{
  "n_layer": 13,
  "d_model": 64,
  "n_head": 2,
  "n_kv_head": 2,
  "head_dim": 32,
  "d_mlp": 192,
  "vocab_size": 4185,
  "activation": "tanh_gelu",
  "norm": "layernorm",
  "norm_place": "pre",
  "norm_eps": 1e-06,
  "positions": "learned",
  "qk_norm": false,
  "attn_scale": 0.177,
  "bias": "all",
  "tie_embeddings": true,
  "parallel_block": false,
  "init": "normal",
  "init_std_qkv": 0.0625,
  "init_std_o": 0.0123,
  "init_std_up": 0.0625,
  "init_std_down": 0.0123,
  "optimizer": "muon_variant",
  "lr": 0.012,
  "lr_mult_down": 2.0,
  "beta1": 0.95,
  "lr_head": 0.0115,
  "grad_clip": 2.0,
  "warmup_steps": 200,
  "schedule": "wsd",
  "decay_fraction": 0.639,
  "decay_shape": "linear",
  "final_lr_fraction": 0.0,
  "batch_tokens": 16384,
  "seq_len": 512,
  "doc_mask": false,
  "train_tokens": 82180000,
  "steps": 5016,
  "dataset": "wikipedia_en"
}
Each number is 500 + 50 x the weight over its row's rms, rounded and kept within 0 to 999. Layers, rows and columns count from 0. Numbers have three digits each. The size before them is the row's rms in percent of the matrix's.

# layer 8 MLP up, 192x64, rms 0.424, rows 0-191, columns 0-63
089:454569459465520505402519464469577415471492555519478456491496485504538579423480544417463479470604466588449483503511481492454517568483457517576461585592561567477500547473503458600401505522518548
123:496589515489579502459392464449431450482558473475408537504567558478509482487498531444510458517567560468528449441467443541474526527533472405608433550504556528515532496555605526462515570464481406
123:417558503509488522540518552599558521541409450622522395421439484493464559458548443426502503555480477468500498468505507534472383520555544532555480459461546492516578454553507451443568480550509452
101:554478577513497493479494485496448499479558526544492559424606465464555479408497489556495475406538500530511499523631530450539535580432424467519484434441422508459522490593424494426574479521426505
082:577498549450414446475491445520529548511499495542497394534571502462507426543476604498430488439610419522504515482466508521512336511491533501428520481511506447544607517533490518472501508478512588
109:576462520501526602489439485487571544576342549527623506444437521574559456518456477441485499549449488474544571400447417514496475488458449453558534476468484490534503505490494558487515499489442536
105:506513478479536556487464521526432491483544515501510469513638523446506458498442493565548577471519411522513396541471509479506516396500548515489445491515489561558416452611468554414507577378504460
101:514409538537496541536429541621535508511529591464605432496448406551475502496473455529510521460462481406605516452498507517595547512489494476429472407508487526526486509429511420518506458530407515
101:439490510479534538553495406559482485467493498512481500497487589398550530474429516410451500568389558544445509426538463543470622461461489531518585500458536512611527488476543512475546554431466438
105:547551598422463534519483559461497552528549559453473580476440518502486439490523491483400364448505475583448500525513512452467408564501557520449447488414511485552480533445551443455511535551551422
107:466515529539492473487433509488528413473493452448397451577480485505490516430474449479556444460527534429545548512445449553532474523552504490484425448521509403577617568597627525518488561468535497
094:494517577501444478496485535471470498474539558512550567518536586480560473494551504443446424464487544514412483488496365497517435582547489577439429454574458409568510391524491571514577509522523515
112:455587482405455529460501505556555434450496538515551421346528456507399524502575498471498481547473437526518561498521552596539523494570519449416528521580507512483470501456513489506444554480572428
090:452546525435471584458488476493445496473440458557363495476486454472477516614508580505453557494549455516563502551527498519542490525570543614369530538505561420410493497494474490525462512514506563
110:512514527424537452557553451598454432491539449504513443554537412457484466460455423485455482485486486469588466668459555536505524492502511499505489476574528488543531402537524442545446545466482602
087:461568581519546589428417503469549547430504513533472477422493537429516470475533522560473584494477425489517454545440629584519465514406507462445562466533484438576489550535468543512445469536500558
106:458458569515572497463405444582496410537467574475460496498480544519494489498507494498548420501499501510582564473412505642465549575534490437532435476420475532539524528400447560489552470488482567
105:473591449444513541549435515475405469506561484571476435528462419482510515548514487522513471479575509579557427521460458483570520524512424429537465515486585578510535425451542475601500487563577408
102:405506574431534537418481534453431502468475474483549471610503561472527497483613524561422472495442528547535535587523482492501526510360469474529596551537485478567480412518546467508472548533525490
099:524514526534508559463499490486444601489516522520510582467467443380471471506521516488460527336522476482545584457512476514480434487455518529438425464573570465563441461501550540508474597521588436
109:464535428507463483543453449527501573523330573521449431506490499506608418467500433474504565537489498510485413548552520504580580569476469493502524609483407491498512456505520518493523434485541476
110:503568528513460463484499509537475506641473493530507397495507508457585510471454401420482507532609541533569560437593493525485589490502469491455546516451518471510404549568498520463400434491495479
092:504557572477568456553461397522541465497586547483379539477508503510459514580551506445468454452464502446525447522562402498554513481509452476514439499468617535469546442574428427560451443509519498
100:446534523436452529609532487493489495539468537511553487517593485500520467461413437483474492539450337429446529469495522541450528581492561497427547499473466501466524554555434463393564536517502582
114:460506553507567473525423479484515543554438482458490440501563506498495521573441508599489408627481461459543557457580474512509519576467482417478517487500488457402500527451542455429465521625463569
105:566510451455601454473532480502454455493493559554501502533605507483477481534465504477483555522575463567527407483511452446579601521441555476528467466585505486554417402466508480564419471406545538
093:522581505486500498384482468569501464553518506558513435493508504560526531521442458376583427474498505469496531490502449534510546579549414466551446540443527429567467520509617478496437424572447546
097:475575478551474563450542517571490496459605459468559454426417555457395450519529504492498459538437503563555520514573441605523527524472546481404480519522595488473469474452546522462476568430560533
103:480554398516510510468333510567476495567484487540480488576544524384621493526506398500483565536565425535508512464520521519455562509518466496546497508543516464440602474566480479552476476474505497
091:582519557522542521512476481442473515460496491494467453577443590544543531459463559413379470428558463529502426546492468468562449539412548514488533405430543502482548514534391512520528500473605489
108:434511511481501513408386434481451383604496573488423424534527494429518538525460477508504452435492543498506511512459505535526550524562521497445501605574531501449541465552509552499443541630507499
101:478520465440506584586431480474448461487526530505499461473494504548451479464461529488527502432540476519438596503552480558442582389461591412531397508460537442620485505488563461544472568450487463
087:526517551462449456409524538431494412498516531515483472445498494516632403430479512452551561562397526508485515477518501506486474494588469436518607480588445518568531485419502464587497557453490526
086:499406508554487507413510534513616411428553500560463572489523445588532412463508525464452515562424523487538445465588501510589512500416525466590503499565492464424502448561474516518472515471444525
112:584519499451522457391517478486520424504516526583489499498543532492590534457484490547502459526439522508599512431444447462534486475592451382497480464619406555523539522483534547481402515485531442
092:472511472505495459447419488502518589490469549442474509419550370448537483471439459466555519490443592542534479424412468560584569579533439451481480505510579517542519438524589481517536568547513477
087:426565525534512490497455545468408477548456482518547485452410475477424476479549486502354483506531514547499545422533450484439430526476529478533503425579559572515477532598491542547477621544520443
084:404499497529542418493474484522550528525504404504476475511525546542522424539500528449434508478431502575395456614593521552470540446440416605439446556588560512501501455475544525505466489517482464
108:461500537455440550548472419542520565576619540540447464456463511552507484481399448466488418436480503458497566475485505565540509553489576609471467504511552410552434463498455479421563532541460462
100:460521544506459568424530522522532443511558499484466444468467396581484490549489462492527485484462607507418491533572441560486491549526438551591406463505552605568503521428482480460483455453438592
094:531548560448558517514472576453568420408461468415545544488426469510521508537507547514367483472466439497556517533495426499496522500419598471501494543546457507536473487613580481494450500603469513
100:564521513474487500494491384505480476576453522421472447597510514481532631490420450533506492414487489461609504454535508466593445457504506358491503519514585440548495491462488519452545530500472548
091:552560469456493568552448524526491554470473398556443497484551497551488479448479446515521433508540469559406411606465523608498449444568465421603522543463608478527528449502476454468495478483498517
098:550495516404394526567394426467509505513460543491576529528542501561528360402530438439533540455509489424502563483536564562467455472532463436477482488467488508483531541531581471489435518501576490
100:496505582362500495482518464542534512486396472446520480540494493467569502511540566477528557545532465356552421505449567563491506515419558463467465619529518543439483491546442476541495499485421471
103:447467471482469491484476438432598567531383480464506502508574551487503474544492514463505500448513487565524498463573495563461562460482480540524519587465496498507583413646574398415453476537528481
105:418479444447412511566504510501566485500459475487390495544526596536536444551491584454441425466560467538521452496499440489559459473494523483523503593499541513606522471514596388535549572541486514
103:416558458499391609480551532484450557519500529535516397571514439447499470513477467487452365433541531515524502510536459517590543574507560403519468572539475476483514466520501572461561492507531443
096:509493443475514454479385488496483511610452551530420478485621523581574464538494487539490513517519482560474450444458536478635526369477504491447541532513417482448550493562477521469470555503470451
100:449486584574472494427452509544484500524519433489512542467504371530422549533520446455500446430561515449457430503434451509484572445522493598499483406523464566603541529518528497466565463550481584
105:490502547483524560636395408607533542510457503463488452529448502448553513505403465462521456569529544464500506474552437473529531619437505536442542465517453461466463453452530481519467452524598483
104:448466488504451536497499498576551522477428510492530392604420496548552480529408480546581465523542466542510494458527458374532450558432518463487487461447542538463599543534544495545427492555507401
100:468393608460458490496525521531522526492512531470412540564482528477458505433549531434484585470529480528416496462501472524487517465504475432554490432513553400488520386593533528376590518508544514
094:551499499526499567450560443590426434466529576591466497488512382507470511488429545513480576515536464451448476493513481451546583554507555491476451352542508540534473536473496444544471451607496492
098:447472528462534539485537472487482516443560478539442495411480491570544449460400487435568543462521479559435474594447508544386564588515523412527451545502471556463509618506527500431449504541551533
121:465478568469530422465548538587530474540436489433500524509556434469548411480554410526504489398555440482497614484578432513483466590470511493524469484534504534400432494530523452500540556590466469
098:440538498542550539416480466582568664412450513482416554447426539430512525466544503474483468513507455517464488495557478493497481542526492515474463463555562485562486514565404434558497467613516475
100:441468492472471464496543445507503527441490496422534411409505464524547554536468537418485398490479560493458467444558538467572550496600502556511509406486521589544510513530491462496601608592461473
095:356583530449505443537572449575489497450508385503469396551501511525523538509527565460486510452560433558436486507545538509463537407503430486490483521510507502598465531567570431535469499485449536
090:546557473511565500531489544470511514449550470485514433573488479564484455547558435382551529476466525458463449593502511415533570523580486520443482510408525488542501456519441440407555430503539623
095:409548503458496509501484489472522524360416468446476504575558487554510550578539496452467516478568495511548419470405579424535530498502509464510446409574515563491555570538537459523494451486549402
082:525481534461542496451527520505552505445517541564377636452386540545501534516568508394467500490445450499501462464599514493517541479417568517585480502487583526483496458528504466523428460579548479
108:544483520517591505422465511548423561539544462433394495498636524510524538421467485499462442494509453483566465523452450492568558454498496525512485441454561580572412552524492453499597551463448492
107:493527545543523577360457488462540452513537537467566450529480492494446468484452480457498418523442447472468496516501473509517470447454519468564460474572588399597529605550474549469581454579519568
094:435431576471483539479503561567488477492543451492511502482538589537452483463506492505415505490533482488446528383561450570474426502495555527449570583545535520473413411558553364505545532530553517
088:482439518441405561533494468519492488490442528566525547427508557493510534502483509499499472429610548539466373542457497489499414459541619511518445525476411476489529529558442523572550559482541392
119:516485534507551492502490544485484464566577507513486504467601455535537648524491466452486447552565505346599524437443488508550584493448548441437467499451546477519513472481445519466577527506451437
096:590564488499584513466453556541492514504470369500497427460547500470507420673463490471484552517539501570486478499431558459482444463561531571465489577501449427495479492528496428430532519521482539
082:538512571453472588464550424504512572496540480535500499549546473472571525501469516464498525372553462484474571540474548492457566440581475532411503432466617494478347515483510495474453546480551522
101:500585515450520507465512408438431540511513422527535468557511504537551387555479425468441502458588515529489404553495460516551507551451441488498605582442485501437508493533557488596422540471512551
092:530454532489488485451501478456567572468540499547452507410582541546449473429515480494416591489568399483485482562503527602487525446459466613491494452497528436430555492552546510391529470438541541
104:449575519549514532481480466515554452448451578494556522460542418498417502423420461457472508443496484451599563468434487535455502583484511576503416466553523564481487437538416475472617486564474538
079:475511508465497522408523469560600630521522464441424441449485504524536437470537529421430507562482498554454530497504502493431442413520553503524444500482452623499571411578517531525485534542556533
102:488570430516550489460455456573488514479508551593491550493513446498570541504579425386449552458564493559531506553581545451550460509460534403536499528449576506512497460493617485565510442436477450
100:373586547450608433487486529500454413393461463459461505613442463580491481502544579463539546473447506507551508531504467477484527486449539481516463521604458534530529510553514453481487541553533421
114:507519531580449523501612474475491424488437550518473448458446484587509484564382503463487517507517529517532425333511448507586560524507523451511598500483495587509550501487449510507445467505470569
081:408483455473515506443487468514668496506518493514512442495455457534553475525559548498445442508568440536431521517480437539477453440476616503548473532566550501468501475484573527492458525514661465
111:490450487467495451514431380587591482496412483513458519458532540483472550458591434519497468426489446522506554406538479533625533434452584521481588469511516499511498514510538519525572448411531513
106:527492548449546481546443520506466430494517606546487542379520555440524535469446526458419427522497468465453570460574521517455438536533500432461474471474506600560507583472548587478559550573435526
113:546489570469503535436534589530432489472555461535504551456540507508588481465529466515473503453567495427498501556575519424464575483416466500583443497457439493465525424627423495473594503490403491
103:406487548459429454559511498534501436516505402492524430543532476548503483488500416517520466460597557446538422513589481545462453486520602525503469543441607531506491490535522439584390439555508495
091:555433490428560527503434464499514534529481451481500488502456585545543435476466508549454479554553443400517560571499489608462554404401420481543449543598544561483459508560561491507554452475484533
093:552504423456534417491472520524609497467510423561511419511449537578449510477500424471505503535488465466462411472506456411615525500519519553471555534580468481568469439595570461543505545450557541
091:365455530458501540433450530588454567431587603482459441539459522519510473545561482485452596416479508595547488490459498500543431515502495548564491510511469438540533471505510485453421556579530473
101:526468520518469502451424446519546461373428515491541502481569614510491535497457430488553409469494515497439512556599487491529505459507438518594442514528434472509465518563490501445648491578479484
103:434513495493513549600480473515535502477493454531508466584465491491562466577532553485477520437606472591440512542512410484561504413402550487439528419418570461469541466547545492533443513400461531
097:453421597567518553489500468485498515471507584456523468559542449559474458430474496558441476420424518497404395516489445571554544492446638529551451544462539505442561532477544520549524492503462519
094:516520522399512535527434530487471468531603464550480487503554420589497414518512513399435555389389464488555513476513470468565559528472453466494483574478433480491555486569510532447482545411497553
110:438489452479457522404550619527483343449453457544463481524534499564536503504518490526602563465520461557518524467577486531567534462461484472483527501491573450513458407514572391531520454493495534
104:477500576376429429388560478527431418508499515474502450560559438497480535467496512488450495484458475501460519499541573572464601535568448543504478520485503492491571544588433463536491531550403567
100:511492563491588522541476441543578508469549511493525517493447490503528479531519531521443638408515502512475451501458550534536554619445471407509474436494460572405397437432509461444563499537487454
083:577492521475531397524468557446474550441455452433488428531560533561450421553471558384463511538531466466539497464511553451509488519537480428450524419484594466562515527454491527429534505533543625
085:430423532490502541512492540504467594526457524595413495437505539472477577522478494466601528365501413458507472560540473482492577555454486501527516458447396515480551472537440527435565519500556431
097:572492502475470526486533436425517539457435632485533489490566519489434501456425462543441561523540425504618471407354574464519547568503551503470485472543553472560508481487481469475509552494457515
086:511456582484524526425558560551512540543471471523592529596508452538515525509432483542477445463449515471400482453468407468525464571453478370485466592483482488538404552505457515461565576535534484
081:420557556502519525484521414500556507476545480426476563465454483540575515502470569452581487441524507450617548572547568497433505427443449471464506527413574408500486512463465442430580475553491514
103:381504473511536490447578415484502467416480524595446519451507507482523583488538440505487512478450494439513476479520449550506499628540490466576521553539509482486542335519463520519545538504577427
108:463523432420498543497511437570524534372479546530529484448538567576485439458545501389421409479467538514493509395522541564574496622564545529502450482474485471510554553490535533459512531525489475
095:497469549554534479538417456511455452508436582547452514502600559542513540530510504538478523460379481430602522419485572524545493371571449463482528495540486488591508519470522541463435505432445482
108:488510523556517550461494396530519434495464522514476612505598468465497528498459459510534384473499492442505437457415419530564462522491487514512451562519464516551557510441581501506620521447428606
095:448533570482499522476472526441477563535396529484569525419427523437602517549481447447552485513516483559565556533446519596471550482467453394445532445418497505528432577456517532506514510595457471
091:439551451566579618483513487550560468554465555510440512466530504468550417550496521502480527489392496482412483579529495603516545454492468487483411612506476419487506512491487457523419542546472423
115:467539468458526504447545519449486544472483491580563543468440448659589511496544493495517528438428456558546510440480406485578414561461547518500536427412466489450549423481534478439508503541539476
099:432490487518505523509506406586558502494441565584442484428463540548483471490522428460406472548552532502574516541462551478488492407649471492473443437527461550492519456607462442548533473518461480
105:409521576484563511447455617436534500554616472493416426495578538499508502445523368497508519535521526504452449538461507565476520554503443482492449535498498544505397528445514487445457512525566423
103:478549529418559501496430473560465516582455499540434505447442483488510584559459468410507495539479423557538515515582401523545450441624513484494498504551516549425445488436483509579529513574416504
103:510464514524531486426533531593387457484504549515431499485645581536537479607525535575464503503472477484516458449473476501521501506483573507469494496459575596495457422513456469470445397520512401
089:499454543499450522442475503435457540512512547490540405513497490566513459493516485455348468496573493501589583440457496420542503508376569506474587510471411480490455470530544501524494554459592563
105:566472449564570530539434515583510516519400582485437536512493417474582505524434437479487484559486435511469559400587507510572472452498548558564511489595482497540511439449494461427531504535452435
089:427475511558529504494481530590478575441496470612462505631501517444500464462500524452466507532501448441555433438553483529457514560532480568517455669461479410578470491483434483487492522522507491
089:521408516465470518483483523528452515470586421466546497388515460485545393598492410487516533501523610467492491445532506623497548476556503440500525490582443574458516428516554490476520489490534415
090:566464609405506584423487488476489492498558488577478440568474464464503452540606474488565438451536556430414534517490525403568514476456479494503515500467472524564417446422491475532557473527566547
097:472565486596535427507431461535474515463602449567494487540403525531491473583527368454460559477492505510510530537492380448466478530513567520514620517557543476458496452520482459413493512496528549
095:531462490443487622521485443607548519477539466516530491599497583521483525473442517525435471556489453516459433485499505543583522424500461440560507473617440481522576490468433446497605467504426542
107:509489551496494507472422432461497511520588548505463527489522553441505580549391465524589495400422539400542536506456512493443509565500608482462434457556540546484524527522559542395507553519521431
112:439574535551484612471486508446514538433547451473523459484512590502500451547497473472502436415441364584550531435544551465486493593441567442520520486441546537467552580475576488477492459517508487
104:524422582457470456545467463538528465446448475492504354566535582512492485495501433487421437472592536450586491495526583528567464448491503428501539406435560481562509542495470447519493433508493557
108:533476508412489503405401526478504472571502449460381541514481492526613460494566483476506465575559487513542446509510491461529389563468521506481575502474600505548567544489537404501490519445477589
105:520523595510554526464357553468491478534511317539520508469582471577491520510511547498562418498430521449430495468461477501440469532542467531499462415569460458580539465532499522465493495528508478
100:500620457520532518512496404473460550493426467488485491533398509543499531493542505490543475498528456524456491462505407535548484587534431541590413398539558519475498603465497499410497584578519453
096:519419446460536523429502532460507523516536553594591424452555494447557553578540491609443480494438417504435585537508432530481518437447554569541481493546452563567514492464530465429548496533545511
090:554555549484511451508500495525535452532455607496416497496524496466486410518504453488459454432513467445511458382546455519527471503571542514496502608579564509522483553497379438542374440522552509
099:451457478454537460478564467525571404410542581483480469460517555483570504405484469495423460535570498522476500428517471482420591441603519578557475631528514488521484492525526490516541509468474579
086:578445489394494524501434469538475543503567486529532487494575532510458480574373508484455483509589511491494524439587524491487465564516506538448412533439492378453549409459493558508589513459485564
096:455492473373538478528537556575581450543559440521519559492551507477560465511411415570541486519412470572520413508496408496510525505470526486495494474535492521465577603481439503428493559491586545
092:514549516479570553450438513502566496492518488500528516414487540443516613505450602468500511485551536513475514421451409428500564470497473498492534452577570516412466437542569572414562476587448555
089:513520419488523547441530500556539529435460514465448552550523557507578529560536534568521501530466490501463387536434505515491557507523541494519411509497548502503659410503474474352529480486456568
090:419427527448445532467557538467557504449489475434519570468568502494543385483462550477450443487523547483502407449502624576507561516473520447484507537473533444548400474470608494515496538530542579
091:543491524504519545473535534540480643374531557525505504434549463527485514508450488449421514518476457472502435570548503444483488461512637493575522516586535530470500484441459596420401496513499530
098:513504569384517455592465544559566579574524564430471560438387401453435434579524504465465477529533477518502497511567485529563519469467472509466475549562569451468469479465504511480471524559498416
101:490548394450541580534458476428485470527522479621427505447573536471525538511518390517523582471463485503617509544516528527599493533427487426515499469583485507570513473408432486508468527486488491
094:507517531467470542496507452529516486475526469509555525403463485485516494508459395508531564480481549472591393472534476556540501587492540461515582466355417513598513579490456445510441524552402522
125:507589441497533470484533449532506434378397519538474399509493497537533470449443615470437480493536555479548519489526437533528535510502463478517485488525514514491614524557492479435441425646522508
103:494467513510499568431544580546442477517522429534514429429454529466604496538576446446480512468541472513577514470529395478513493452549436439612486518520404428486548508571517435564478511537546429
105:417506550473437475570449516518550492452474517474572492544601595532551513547487454437381453485498498507448538421477500553507499599506448474477529367522456516524539411486431500550544556446469512
102:404547508528468490443480499572477462412518487554537525452548442548517553368423434479533526581540568429543471527491474520503586547479464520502554367526487516495499490623499516500533450533502445
087:515508513504503499520485528530383594483388514470426527533550513465568511484557555441544522492526480526536532419483591487541555476563450451469512444470498487496481437550609499336578487466478491
088:532530506430446418473524523482527446523541571459488562569518419572446489530436388456505566471517506505507500512526464411542448396513523539498477390507593484615489451522530486519504603492527537
102:521473476484551517536432514496503452347522488519526558451492630513527430446503497449541491484525533459508521479579562488468541588448583444596452475449554394540506503532550463531507543556456433
107:415474581479508514407474406464431452533500424536399584554488499561513534536609500503540480456487543509500583438490510544425482483486479436536470543449617565430514473579503483463533531470512485
107:465665486444514413497478474571451439512513514509488440465549435497487519588474412528518463393491470516511503532621524540585490492433575485505525502573501545507550518492438505531505483412506434
109:482502511467553594443554505534575493437522441448677514410484517576498477485449487453527478531515467518510435513496513610535500563489447398478515489508457441572502531430521505557475559504426460
109:558580506514511569478500455469456458408516512524539496514569590553486480469418480454542440553546419477508451483557388484539475504370420547552421454510440560557494551567454519491463491544486543
088:579427501496519456457493427598494526444486488469530447554533449456530476509538415505490406478572515464538583509465428540560473441518480584563495515446612510541433511479620493481460588486449486
107:472435483440498620451467491572561490520498436469589512537429609569442620394501472484525430505470508513531550460444523517463576513490477439413474507519567530583482519508473544512522515514569487
091:606558474443496454429486390575504548476417499487472539524586533401533541431538535520510434548555391511534497458470432447491473415533519479562489480495520617511511502559475512498540540530511566
086:447478576551472460554564492400546497550453559535533419459395528569459441453546520466462435506519520537404491518556555497499507486504569508353446471496501479474456600481523543471539443510561539
090:355421509507548461503521476519481543511460483530434474531494557479546469489548459509555571455480495508533527511459476579549481503493513522482516471508374371483533542543545462385575612557555470
095:537559512502551472469521548487453450516466539511451480572527550473400462546491443456469456441443473356436555521599472486529557484507467477563465556578568491509486445592593495465554552511467421
091:475525609424466668506404540476511491524546556516551422541502571469532510567445559471424497460518450412501460570473518469510463478469477491428489566439499499484441504529604536546514523528497465
096:528469544419519511451447461439558488559435422614458572496506419509485470423435461535545498424473502474471483450457561503441566506486534553515494452583454591546572598462502512573484466520554452
118:436538490517479463541398551537538364502450501493384564408545556429470525467470511432488440530579483445531500531546600500434529507502488546461556488512507523503624513463512477475584528537515484
097:481510485436589585418500496539539498449443508491484567541582531507543425555497515366500418510504522561527455483414545477540433531454484503542451411552541593574590561499526453465516516513478513
102:439520539521612553415486465505516516535545484466577498471498499479446612486569478399445455538558575428403395440491462532511524525499429470537512509480578451563510513490464601452511512487548523
106:402565470502528456459474473474439519517491559459484472491473617584515578540593401576445509475489496465519473517482476470511563568452435452505514486513544595416551437546441515438558415550529488
115:444515530480413498385578553542407457578550592537497458472445472414496441572558478488499529464492479493508424407584475518548538495567483537514444473511434495474590524568421491518518486452530472
103:500556534486544499467442565560483546550504481444428426398520472520518486487422409514544478465489571451454493635546488548524570540455430509459484542475545477430503591464606475557461444540502547
098:442470490487585617480426498504489502479528422548460503450580551439528476490503447506527425517494487546479482526491467594485498499594500526496611496577522551601509409468502447450445429584425519
097:528527458481544517603548542607460570427426506501504524536486494473553412534508475422388491487444424556535534537562482452480540504500544388531480536500413496568494510485494447440392555504497537
128:451570488546501489480568482578464450468482389553458488483518505433553513499429467455534449415429486594448493464524417571461583572491483590517444466571538570472527505528529578428484471525499564
102:529593535419616536492505539535461477443467508489520420473588548550538439493446529506527493456584535480487580442409505499420505485476382464500504497496535517513550539518495458483355534488552563
091:522391509460566542499571547518520539424542498527470490502510565448441520487422417413483620570540404567477444470539517592536457557527457464429547433452500495534521544494499404475497502485524526
105:543562581486553486469460502549520373535518598487454489369548509538464460575476480489486529508530505514373465499495543483477408630512500500411495527523519560513505485451508548506419463527561506
101:516444481500440497474463513527592423490468501523490407593505526466548534537410470460419451520504564476509473517496553453494428503531515494448446592533580515611500503467620541585404534489498440
114:422560566416433494482539508461621520451546515552423497537448501575520460511482472532550399449503516552444548550573478528576533515433495520481490567446531394515510498530514529463508429443391499
078:496461564427469457492454520553515535447524489583481487367512541388420520458540465443530477523498492534513472549470552414463533448566577517572556456472462455535534423596515565574500543549469462
087:550442554532449511503494407483598488590531511497459458446452450605520470524410475556436598477556450475476482413469511514514519452484451388502547553505470445527522549500448574528483437460554567
103:507446514423515505497500544455526497494499519597485460461516482459473538579430549540509501481460469597553499476557443553581480522561479487481455632458377487448519451504510439498574512613396531
089:499535504512561548535450432553480501420609458545477465429475523393459475567580504489476447490589432500492530451519488594523547540536561508406511494448501406510457548543508467452441539602463466
096:473533536500459521530514576457531539470495558569429480500440521487619411552410414412455497563531485453525468479557480381500420634469464440545561520455523487536508495518556488533493528462492508
108:546465513525480505501532563490597390500507458459535516498501546538476472500423524424568466510456455517453435467493500503512565459475571505446342513542531545553470455664457486464571536524464498
103:370460469532502513466494461446572553539444449425525497574485551524431464514567452486483535429475508613553370561498513474574579424461470491480521485485524531581485485464451523470514516600493521
103:486463500425582535530460360475487436589444530570466531580531559556511460500512517502399466475500558495500523477528479597515599441511440491469486465433478509556573489529523481551489509370532488
093:462430461409408493450483542498549485490516569505475484536482437569590533424547566504374568472483454519596522468579494489515509427508498540523456476473549508394528423549491554403536516470475513
100:510477479498550614448544436602536554498476517480453509497432541484509525391446485461468431448428482581570549557531511519586473460471443440413464445483482577548557496528537446554565465545466549
104:459545572446541624529477490451504420537534456501534504513554505490601432508582445512451457431425401510491568510509535481449520453482549439577521504433567464428472409538563483540473530446461482
095:479522462471444581505467426500555582489539541525535455548524524532514453470462479485501583509445514518442579495503470566506522498472431564396394510426554462466608507387493527591579542507444486
108:447472476546560520483360542502512474561416517429450442509524512472602363525594496421529485618506521499519482498492522551574488462455456434521505483472566533483539489521569468492526535501437448
115:508543476485585441540430513567531470497433586471505361513552461522560588488445502491532383509523444506493522540473538512550523516557588476468441529447465587489509480404558453569488465550488446
100:516630500498514607499424447503515495526507502449474505441397504517492489490455469569495466380602413438533493579497531546474522422419504517621483491434504417545521523541529522511492495501486531
112:555523522460402552530438456481524531510506498574542493550526602508477509483358515421500428572532518547464451459503458487545544498396522527441521396559520509505572549510605504473473417513517537
099:470564527513529466583477464464469423567491480472437409506509615482599533470463486435532499400486557491553386484593479479592517566485457437573553421462536540510522513498480566474498469504504469
119:458446522464490481530486421637545543512480468456477563513556441494589489463513507624406401465493407491476530425567449475437508472485535541545525584476515491502497542496553411500518533447540552
089:406486464484452509499393508509448474549582484522443457541484480541578496483483441427463542503489528577504589539552528494448501492527503506421572506421509608503563481532554471365613505527523491
102:432440517427482522543502453536483487475477549441521498581554472519540522516505483498461534453472514484540437589494492406469458527591538375538390436509563471534560524543561458512447510561560374
101:432532513465504551526436506450591549414500613547485440462487448434470522426502490505520497549574480450494462480540512482525558543513478415579497565459350501547519497436526505498578542455575439
099:458460538523403467508488488521495480467502454459429485471523510525516540581490523520509439439406396559429421534495545589552495454454483472480454641529580538557464584533508452582554525473542464
104:470512496489597549515531482494462453612455493456546478555378419530523485510461566478530447460518487590521473465509421407580511505406492538501527436443547415493537503503550493480559598505582498
104:487567514513418482569491429590456479503511462559459457483515555506497511490550445532503543540548506544466467487453488421594506443464395439458468475454477404521553489547393480552507600595421477
103:452404527490493498435476501611476468525442505536525419513483487569520529481460480518546414520526438463512528349492500502553456539442415509501517431406532507554585549485547565589555490473561470
091:410534495547513597436499370447529525512542531461501454458448590464495536477529466437518457558486525478603488479489446414459652503475485532514496464437487454617484518490492480471464535546495545
092:547458482518487518437483413512554506533541436624489530511497464545514460471497558487441501513542449498588519463506470550544413532482504451461485463568595448440603525536502465566500501460353593